From a checkpoint of a small transformer trained on Wikipedia: attention and MLP in parallel.
Each number is 500 + 25 x the weight over the matrix's rms, rounded and kept within 0 to 999. Layers, rows and columns count from 0. Numbers have three digits each.

# layer 18 MLP up, 512x128, rms 0.211, rows 200-511, columns 64-95
513498490542513513524524512505479501532515469541424510486478494502478541503528528487490433459470
530503507497515516511550500526490460512500437508533491485522515502496491499520509483532511517546
516523521504491530481520452521478494494524510508475497496476508501474502480469475527505538465542
490516495507512546522493483507526495496514492498488529488532498481467474470532486461505550476535
490530517510501503529482454512529454498482491484469491527469501487513470526529512482493543502467
485531488503512455498523487530481531492514487509524533467471505509480474459529510499496519504479
513418463503537472494468480530495487454466480515475529521501480528505484508497487482504494444526
484540490506489550491508485496519494461516474510529489513493550501530488491469483466559494547512
513516496500492466489532547537485479489496492487476481492503507511537486520540535478510499502520
439464498483487475477470508495503482475511488506499542437494467484531479507520497529497448501460
525490519464506541486508449545522514480453520510464514460501532443493516515496506531519507499511
499479509493494481530522519540484525466508473550474487480484504496465492512480458508492501478528
535470521452507506480525487469503476510489495487463460474510526526493524456502470515507470487491
480494502513492558508472509555495454485461516522522490528504474469509537502513474493509485491493
479518441515428514523502489504505456484504480499532518508469486477483479500509508482526519512494
465518505537531480508511498465500501507541470474497528510530470502468508524526515519522529473511
531481480488489478508466480502466532474529446521476466472505512528502533491490486534532486540479
522472459479510525481499533511479488478550530503532490472514447513515529462477469528503499515499
472521453515485505498503513501484523463499504486491480490508452508507496507511532492465514524464
501498534493485509450516565515478553494497495455463543527492509514478484512448505534498494492527
515489463503528476506476469507490496485505511516509505493523532502455456512472498444502500525443
503508489482492488501496523450499519472492526530492492514535521482471486494494497480491492483506
480492538506544528501526469509501529495489525475523506436533485486481507496488569527499540509484
443489492483451484437466479506529519501492484470471486496504493471531447498517475514533473514511
484534528520472501475510483513540487527513506512486489474506509537505524474503495481500534509472
510502496501553478508519501535537478483549467490489489521489489502486518533489460502497467493481
494497480487520509501476522509507540479504487478535531584516510488497502484525508485476484549493
526487489542468500535502496484485530492522516486491525522487472517486479537499507557468508488518
493500465451508541483500503482514488519491471524506545480472516481486514490521524535500485482475
496510465465510476512543545479511429482496511520488546491476548471575506493499577527468456491490
522522479483494507486470454485494534536481562476514489502516497533473487481512541491488445534515
475485464486458490541481476490500540476518488533498492498513466477465522497526522495512493543489
482498508447499499538541487507509478454517476489463452525507491505490498522479510485506489476534
506474501484526524490477499479490492495474512519497449538530536479471551502459488557523481500468
453521450553473490522501520508505514465497422519485489494490516556495504514506521506488513495508
503494477494478519487459534518461533513521535469515481474487500501449508476503505493514529482486
504464490475486483506505511498490507525525490472525442468497469472504550499475506471485479528525
492465510507496532525463479489516480510517514538467517499494492508507496523461444470494506458538
466496513500494533506486491520515550484500516534502490480496505521466446477480540516458484456524
538443468493539462522464549489522511503465480521504530509470513483514508504495468435497507542529
517505526514530510529496474501490542484494519471486494484508533505447546480494487477508486508492
533461541530517474503460484518544516526529517489507513444524530497496531493497529489520527512492
476455497504469539503468502493517525519507513510506450511489533558501494472493504514491497517505
500567495472500476505456492479537522476498521521510499484532517540488509507479557484501511517454
491522475520534469507501506501453495516490524504545469523487491478520506572458546451518525491488
503468557525505515538471481492551459501486506479498462500526511507512483506528522532486507468456
492493493507520469419511509502488499490467492488506535487506486476481444481522494514489486511495
467484467510543516513531502470501485500546523486507505486463498495461460546482480472543483558518
512516490521505440468495504548541460509500492465605488474491537521467519499551566488538494476515
511490469477521546557486498472509544534504463488465487529489507469511518473487465505457475524548
493515511512494488506528499492546484475551510496513497453498504484495486547536484506479470500454
491460512493505497557565531525534472496506501494538518499490518512505494493451495494484515535498
492519481515487512444504527514499465526506507518517539470507524498528513513504485459510522500492
524500457531549471497512469461462498516527511513431514496500532511486528512533501543511540512533
460527552523530470515464501500515446486497491537526499553471518535465534510525527516497491536501
539476494492528490480476497501470540465514497486492515491536484515507487517508514513515490509469
531451490526517482493504495550504483482509462467481485509521528494498533526501480503536520494470
478541514512500495510494534523482517520494461483518457513501480498450544504513479516511512505491
478543488528504481542526508488487500516486510481491468482476513503475524531502469481500433498540
530492509508497536496467492538468505483528531481469527483510485509547498468508499527528458519502
503538516488505526495507489488510493513492494522490515524513510476521475562465549551511450505495
523517529527516452550537505509513447547505502495538507465467504466495505486502489492472551508502
499514508507506473492494465509551472480512495506504487474490510478477518485487447489458505456537
464554525509483501485523506516481521492493472495485528500530500497522474522523554512498507483468
485499459468460514459506472498557501510527523453489496479474489464499471479531502516538464489500
445521476487489544520514512509510531509516542428547520485498541468470475478489491492503486501507
486516490489499508511579488453504492532478497513486507494493529526522480523492493477538498510527
503570519514474503494449499517490518512489427518494498510512510477523530479484555519500543497481
517489529469507515495491518530469472475455430539530498534500444504479512535508533466493493560554
512536504512487461471493522446472537505530493527518487487507502539524508492457497481513528508478
500481500507513516513501487572538491454474483504498484507502488495555472515496516504504537497464
511533513513490479479516478477517490538522491506496497478510494481513445532541507517518484491466
524518471485471466533472520539485521509461554475499452500492489502489532490555553510503472539486
513502537448537505486493545512436447518479498493477493482507501520463501478487515493519485473547
507472507541542476483494540496496541525506466492520483457488509492502473487499450467489561497536
513498497485509488503546490531527499500486449539506511488449458534499510555516503488505467519461
541531485479461490493462497506509476516519474546459491510502528481549503535490477470495470504526
513476425474484475569539479493472527506511457507494471528472494512504537525497509478498472528537
457501456506486507478481467491521461494518533528485505521487504508442502496502473480509487495506
499487529544498541518472498532547459476525484521468482463478525518498452524493489503460474491542
508511499479505490447511525502495530484435508468552528528482469504510490475504504543506487466460
481495457503495534504482541517527491500526519487522517456491522478508510488537501508516517479514
511540533496494520500507493466519447493490506487486489524538476497481498511490534521489447498482
509491506485563484464484437525487482495485487461492520516529502472426515449527507507521501495541
467512503490524542500512510516533490515444492518512463493488470510514456479481498488495555457553
523466499505474516473467462483492508492511461551494513520515473491496492515521476515536514537522
511507473521497521500493498478501526535505462483538525442471490520478489454512504519484516499511
503534511535541460508495440504513468508541549485497516495471472496504516512506475493508518471484
494508443479514505449499455514503515476522465509481515486510547490520460509469470481491526524520
526479512510503494475514476447454545546490504514521504503501526517534488522514457490475510554505
494507478474488533500491492522502481504489489461518522474540492524488512499480530469503486490443
449504477500510508505488496503489488472526498552465508521479482524501499506488529494533518539495
478526488512511511522534472486505535524480527503527488496497520472503507514528496475513501467473
500517501532476525526502497492503508484492515531449449494475519494468574521488501543520494456500
495514493467524511531504498493507539513468524487502483489497486509520482488479500488524512492498
521472464522481505552501507502479492504492522494547548507495454462504483520505498510485491502512
466515465519526538559492507502474488495492480508517501492542442514509518513524518463498555529476
545474469465518491521459500509501483484536548510524519509513532499500496523527525466503472542493
546518440468480512481526486509493472499472459526555527525567499487507510487508519518501447486498
477488523506518472479449460441480523491518443503496467456517483509498505554514544489453507479495
444506510493507492509481532530505510533483491503460496517497524497485534487529531474525505478491
484516472549455463490517465476511481515496548488508483501530489513475537482502508499506467513541
506463472515523556497488498491485468458505516494505493509492487485500508532475561496455526543455
497511509537525499476509504568498501524495526508492506462491563500511488463511492533475494470529
504501542490479507491478464493510527475495507497508500495480483540534477482461505519439495487509
465491523508487481522489510496515457495478475470478509508519459525480500487472481483514487536527
439523541457473466462531484540511507497521518505483502474510510499506531502493525515505495477467
445520547474537503448486479495528510484485543494530540470486524526527532517522467504504515552491
512492470469500455437537513482493485500506475502443533493499501481511545518504461487528493543501
490463495509500493521466491474498534485515491518513551491520493483488470508494520516467531505531
533543529489502514483531499492531512483502518502474484502514504491499450457501499521507461499482
507476497495540481480508462497455452500500455520464512440520482497511492520554494469531513519483
508525510512495494496515484478490512476549531489546533467445462498544509497516493478508466530467
527480515522487542473481480505506501513498508500548465514534505523455474499486543494485524506524
507479516525504506522506495462499445500474438491505520527486513496476497507494531522487493531482
495467490467517507493495483532539514506532515524506465522507496488530497502552500526516508477500
500498556494501506525489505529487481541481515512504544529478509513517522539482465564493481525481
496485495507507519508474473534474524499477471506488515457489519522569473483432451532516502473484
552513484468527506513512538506489476483494460482483462460493485494531504554483468520527466472500
495485522527503530499462508512502514508510514555529500540470493483543447500474488507485534513528
530528477534478501483520488464484509467507470499455508447504522468532485522535477482491503526491
470481468511533485512452474504501484543525530507478487501476523513527503518488536523490504511477
495489517472472465496541526547489537503451485496537487542447500503489456499496485522488513485491
451498469519484498449517540493510501479475515503532518483458526487480498470497493527511465510524
464461529497507490480472465504500494518546530504537448424488456512479532501477545529453452521514
515504504453531516523519480521537489488484501497476466473482487527578490502551496436530448456487
524520508520499483480505538522520525478508460494519482508474492499533543490516507501519461527453
503489493506448496517548508501451524537484495498500454471456551497495493480517512515464474497440
492542517502466500493529528499482450500510526467467524517499499572484490493503567527488453496452
493512494503539543482451486473499520490494494527496518483499480512501477521533510522516476535501
476477480507522496501543503499507497489530521532548566490529520485548486494501478513484482502505
516467465457480477488506532524531504533481496459486467495527504493465479482500473483473461499509
492513523513511439492541522507492504504515516520485462539490460482473494499487538494526480532469
492536503497518471494513504485544443483506453483490524484440534484465498518446507473505498464508
517483552481514482544486497529524508511533534480522515490511519503505491506499484479495499550509
470467495490438458547506514497487501508515519497493506456536513525524499482483497487497513513492
451498533501544521522454554493461476487544483477499487510467529497533533489486503532490489440523
495485512493525517478478456463471487486502481483526472517488480546510504487444492495541532481465
536536503529529529477464535516420431501521499496490492493464522487500506461542503524547503477516
486495540516484488492479503509511481498502461511477512500476492541482542489519477471505498473516
519485479503483472484489525510545532530504539466523505495521472534538477463459529485515471468516
502527547489498509440455516530478435537495505537550478505430518492480484489494454540486449451493
496476503513473505515467490483517483479533464514477508471494527469480492543486497503505490500469
502487498467483541522487523470530488514513527480470531525515457538501519509459451486531502500530
508503493516503480493549499487488500489526464541473480530501484498459512499492480444462538533516
513522520545524484531485470518537490529516517502533496490478526494506518520543455497497506534520
470512436496517498529532508481508494496508508482534473508491465493492532510519507460474480544451
480472536482501561489486484489459532472487514550541516509473505475496493446515502453495497521496
509521483523548490482474504527515460499473527451474478465475503542507498481527507525495457489498
479480454529523495463502510467502484493551471496489467510546497497465506466504529526491480481497
456499489538506480512476556487498566503527535531551504487498484538489546559524535490467476533481
548435475494519500528484468507521534469511510511507524514458519514513462484474555528542498490529
495497491525428554494482477465447538495494500462496515506518472515507515485509504547533474493508
545472507491503467506504496509518529488479515491531522540450512541533494491470485534486499519506
553498516500500464487487521499538493500459461511514524503507503476447521487464568441457518464498
524483475509494492488519483500541536543509480513502472537512553479472500565483505504489497510485
490473505488463563494526515541510512526528532439496478512489564508504502498479510506502545490515
499516488509498545487517520525486468486502507503498481468505501496525536484475512495470507502493
539508499499540495504552462487479482539498557513506490462441467494469498496526512512472515472469
492510506478500499498511520478502503523453528494468526495499452510516477469523530513498478512522
510504498494539480507520513511493515530485485474503483521497474522512458503470466468487492518457
449475507506479481480471512448488505500518493529515515501484516549478509512522518527467500448513
500455534520535481465489516435521498467481482525471493509468456554508507500518506520474473507469
548476490499515503493490535512504510476512541530500450500520520483482484498533485527479511509477
491527512484501472521515471524478541492500463547491483552499493506506482481519488501543522491485
516508493549511515514518488523473499505517503522447494494505486491514511499477492516481507519531
507494514532502495527514474502468514510519503459467491508511487487424484504515524545499478455493
501480496513478461521548519543483492529495492509556482499503511487521494513492521509485459536478
484497501498503543472467463498479519463484477491534520484494494471502530503532487492535503469529
501517501509508498494514501439525486526495492491521549494494521521509540486510493483492470494502
502462490492505513552468550515494492453444523479484515507490503494521458497496498488466496456486
484521518507483519500523485509508486488477535512502523509530513499483525520503474490431523555495
504469535536465499532519538546453531509498520476479506490490523533476530505513490497493494496542
502529521458494490518504463502490471496473500539484493509509519524489488514522522523492513459520
489527489525511460532492516492503531460488490501479486481485518537447491531478519488474491489476
501514535503494517512560521467481506499482474529480514502507490495542561513490492504506493527512
482493510493482484500530536475502502526524505530524511519494491499469512521499501454481488552515
490535479487459470490484482452510518492518452495558494499491506540533494496524490464480500470507
526526506482492483512511531492520503487503531520525480509476476487500494504503506505540482502488
450459541489481493501486513506504503505487485498503449472508499553544426517512496504456472496445
451534465482473510473538448505501494506492468541531517448462503515469500516508510527516567450506
514495467462470504466495514521494525496449528519499458505518481482464528492423478494467571504491
506505456501516487562480513505503501535504499549487521487479539507505473494511491519441508532518
485499473489506507507469533519551544494468506511538465518475559501477520483550487481520526500503
471523516481501485495501497486505502481468497502499480549475485495524527483466520553526509507487
462460503495519524512498493490488484503473485460504520473478464487511506519538478514515506490503
491460491496487551527483521522496486496455437443489443492497488509508489520540489524470520489554
460519495507535487496515515545501498517533517471528472523489483523461518511502507511513544501509
517532489466471485486503511514463493522496472478538518462495547501480510508499487504453459498474
528495518525463485512474501510499469505524503524529500459468504571457486489475476492494493522507
540496491501548527501521484509549452492457492504470475484515471457468502477521459550536517521532
504479465497527485476510502520509529476495487479498518521517513519515458531497474515517561503504
519519492511509505525515448554541530502522466529499474462498502462513455472513441462526524482497
481494515499496455516497494504497496515465525506509529506487487481557555449460494460478508492524
485506491512515465490501488511491481469517509478513533507512545470500471519455503491508479453528
479543498540534529500513502550476474462498431486492527524463506505499524522512479554542498492479
514498534530476534458463477552490540480512474486430479454495508481495518534527485509495465527533
473501503502504470519479528494472459477527495522485470531500532492483510487567569502551512502463
512510503508505525513492470483482483535497499472500529487520529498503468529488516507499523510509
518462518530480548507489470517532521510480495512486496513498501504512490518461516491513504484532
457474478495517448522511503473533510532484504461501553485484514490517538488448524502506468530485
450487481523519468463509508487549518463496517471540496499485519518525555511509490513509490484555
450489494551493502454465489494485521504543459480502494493499498491497508494503499518498470515529
493528493495508453499471479524489510507489515497485535496499461533481502496544523502520492530547
487510462513542481507497548531540490515476533498522524478519463511514487510483465516460499531471
513531495512500481457505433571490511520497476530462479523485537477457502490484536481497470472541
484511496467484512505538524488481466510481482527496513516525503464499536476538524510544520504519
491530524529475519462458499512518441504483478520518490502450516518488555538507480533495529510523
514473498480524482516523489527556532476479473482522532507524473496531477519506528471490491533529
500483463517539449499487483531522535453502530501480466516474473472541519485489530476499488484523
481539450468520496472502526483502528496484505485502453495471507514487510479501536480461464494452
509553479505513523494523482504498479446529528485532495499482489501527496516533521519480512489534
488519496551517467450490495499492485497485509504499500478475518491505521532515524494537470550557
527512475475491467507474525499509493465464500502540468480455504494515479503512514481500486495455
478524517500519472519493502473475506490492451507504453519514510522527486556502545520474511521507
487504522497507478483510481490493477518532524487545499497536493480509527503536502534489489520480
546476472497495532540483483510496492502503514494464452551525564577518561536505531501522451463470
545483447482472508571501517523511502475521508478486543489483498506445491493546492501452474482526
518504521474526527513516476490469539512517499579485493499465492523520506525515461539480496515489
518507507527477483477502554499491513513524515503492502498502516510567454497487518489501481468472
541487452516498473513480531499480484495436534480544564510524468467484484467517514466537517476475
552510522470482457447489518455488452494512469508420530482485526477463462476471514475485485514486
489528512506492485532530526472524491512458470472480484540525470466492507493528495492475464509551
488502488467497501470479508520512495521505477498485487515470505505519488474504459483519515488492
506491521531480468494452494492499494489527486456523509456500487460467478512495538542553509490500
516503487466500529501507482507525473494531500488529504426513480471478520497518516465500499500479
525486506517523492481502468491497479482562524485491490538485549536465452507520526510529512470505
490504459500511490470489511497502509510549474487494465489522497547475516529556467526512513534491
499496487486450512496470491451453496481519479505505507496509516478510448521494501469536488477485
480496473489508470498519486488494471495531489449506515506491494500481500510534501514456515464540
490479488515493510506446460511496485501522503478501499470518474508495515501455511491498531546499
477483465535524463481481492439447542479469537508521478486469505530502479495488483515476497529505
478481521489506475460501462486500522526459503519488472520516519490463473486470519533487543487468
446523509468477518475485504458500458512502477533465526515495491449526478519484522509449493475508
446530480517502531493522546504511505494480494518503460515515513526487470492486496490493478508547
499478457518492522516487516524477518523493488495529505523492447517478512482483457477528502546472
494494519507516518467544534511498523519449515546517479459478496500503516501476524487477486545467
481432515540484519474502494468473486475471485523499478480537525482487511506516515537495503500476
504480487476477467487537486496540487467491449471515513487520484500522511482486502499495495523505
576523479483537517524503519492498496480513508497520478500493491519488543496512469492505527503492
480519467498495523535548457508439456497462495548478424511547497482511544534529507497517501493531
543490526508476467501482481500486525523546509511518508478488526515523485524486510485458506502514
482490478496503559523536444497476494514532490484491498503508467496549493469475488513521513501513
499507515513529452479471514485466517503507470500506524520486473479502493541493505451513483471507
484457474490496476527521498492505487458533477508488501500468538439545508511546500487442459497476
505476510461482490491491518475508521484496478513500491474500533466548497508466518534503482482517
491483502514475534490531498490502519482500460516450497547482519464469532480485500490518506499487
495534525509466485547477535489471563503477514538469492520488484507488519526482489490518491525519
500500467499463488507437460500502493500504529521560528405489510504524487543479490523512477497542
514528521553492519481464480487527535504521548525475486496499513432516561473492497496503516514487
533513522479504543470507504559496525523455488499502521442504479469496500441450503499504520539479
486527525493511519494486556523506524498496474477443509494512523511495518475557530538516518488481
459533540513539534520518510502488525478542453523453492537549473525514487445489481533467501473494
508464535524473513492523505490507532494490542456488464460526531521465526506446488512479539503510
491462507457490501449518497495503511504491502509545548514495496490531491542498478509537479524519
451513503491481532496506537469499514507539478485455489535541485504491497505477464526474476504515
468485503548493474488485490532508515484498543471518509535533463508451516525515478494535494492521
491474488519508410530514487511524497463514502509469537465480479533531513478499490512513512484521
519464471488502492486488500521473486501496483511528498538490478503495513497502488506531500525517
467485505477527503517464491506475530480470466504514461541485519501488480498458544445546525487474
460440527522503484536561550489552484537510523492455496472487497454507492518531468491479471479491
530494451512485471538510476496474482488518511495515512516497504486456558519497480530507530487472
504514456492530504444522504497509477480527513484483548470526530498498494519466532515516498506508
539506489512477493505503518511499528457546460478430475501517501571449484485500507512505508505506
477437479503455512543484440524441498560520491495478470494535511478502530511519505483504464512501
519517479535465515536475509474429519510517525466509490506510463455484487469506506504487513503517
472455471513491505492532522468530525497512471521511509502451502538569481523501522448515488536464
490533477532507486517470512470504463480491521519485510498501508517508507456532529543513522501497
496496569510476493535496480502528539505449496508514490524493462500506478462475470512508497507523
490555538462493535528501520541501514494455497485524475481485514512510529498488495483517511487508
487477493484495445486579506500487485524443510498470462501489502512464462523525533486492526468499
425516469507522473467434474474503517494581513467478479493472538494492540514484516483529504523509
472498481494510510499545530477464486524450472525500445511519492489517510455551498531511494546468
459496483472489521503505476512495500508468490502514445479447498481472488541502541526471506470511
504498513499502527472502510503513490471506486490491475512510458493534498498517544509533494519513
515473471503547528507494500444520546476487465460483516483524498464503518502466485498497525454509
477485514537511537537460492460523511535508509498460555500471475506503510498530515529485493511523
457493461537518494498528514502507491484485509533465493486526530543533469529529511427518505546521
501507510534487509509507470507461473476477491552512500502509514483547500532536512511510524467517
545500485478524486463447510509508494536509496524531492509517526521458517497494468508500522507505
497480561499505520483474538461503497498519484511489501533483458492493472521487468477498525486544
464494499451520522476522532497482468535506481503528509506490495518498540506469526490461527468536
499534535451473548506480471482483510500501510491525517514508497504451457492505500511487558524536
543508480485497498509486520538517527513505504484516502486473505476462491538493512489460546471470
474509484500514513482487486493539490467526464461502518515446519453498457512503506541526499487500
451496499505487519493503493459503474534478549487501510474483495486512450501494515430474482479506
486495491484500510517473493487475534531489519467506517436505524487470521478456534529471501498493
484457464468497519501462483493522520490474418455459487523490478489469555514512460458506527477524
476501491529458503480486484504510497524552502500505479479528474507533486494483510543500506495548
497519486448488500474495521470481525502498462536499523527487445484542492512483508533490479493475
469525516515501506485485502544523455500477502485534489477476517485477505447547487505496486477506
493510508469487464480516504474482473494507519513486493451453515485485493521495539497486519468496
515528510499496467480506512515491548516508520494517533477492471511510495495485491486446539515510
471475501482499509491480458527519511504540539492479539498514522541508479466500480523499495488533
464543510450501473472475556520511524534507480498487503478520509484504521463523514496465501524437
505505492528465506464571540540506511512516517530516486528510489477496514531488459508478491529547
477485502529465545518512451523484513501498529471531495499451449512447490516459466461533506436497
450492513487489501517510469510496497487488511514508489477483474475481448483482507541494448465466
523497468541509475455441475486487484514468489495506499539518504492444492530508489498504493493489
548515506482515540523477485486462472519523528531517518504506469490442505490568473460521437489498
507448529494483483467507501502510498491502501527497488499538535543467516536496522490504506535508
533503527464451478507524526472514511501492473514497534470439527464537489500527514490547460505504
505435517529462487536538486501498533468479468510504481468508519528527518520521509459465464513510
492500549505511524489477505519499527496486510557528458536508491499488556474545503511511519514526
540474473509549494508482502482529522475533450524453486501553540532505487490457524468468459538470
489503420516497489499499467514482493469449462494534527528507470510497489518543545455519508499487
488473512501516511496498529540488504495498513438478441493478501501523542467495473500487505465550
515475561499462483517495435496490467528547518546521472511476527508510443531456497477490487492487
549482507496465505510473501487487551514489522483452507467534497549535488521533447465500457501519
501484483500470513562507490479485462468538533524449480476496490506499555511475545516494504511486
482504516524491509503479465477516509492487521508460473471491503468500521533517497514468485474540
486450462533473502480481465454521544515485506444482524491500477542447519491527501543518545518503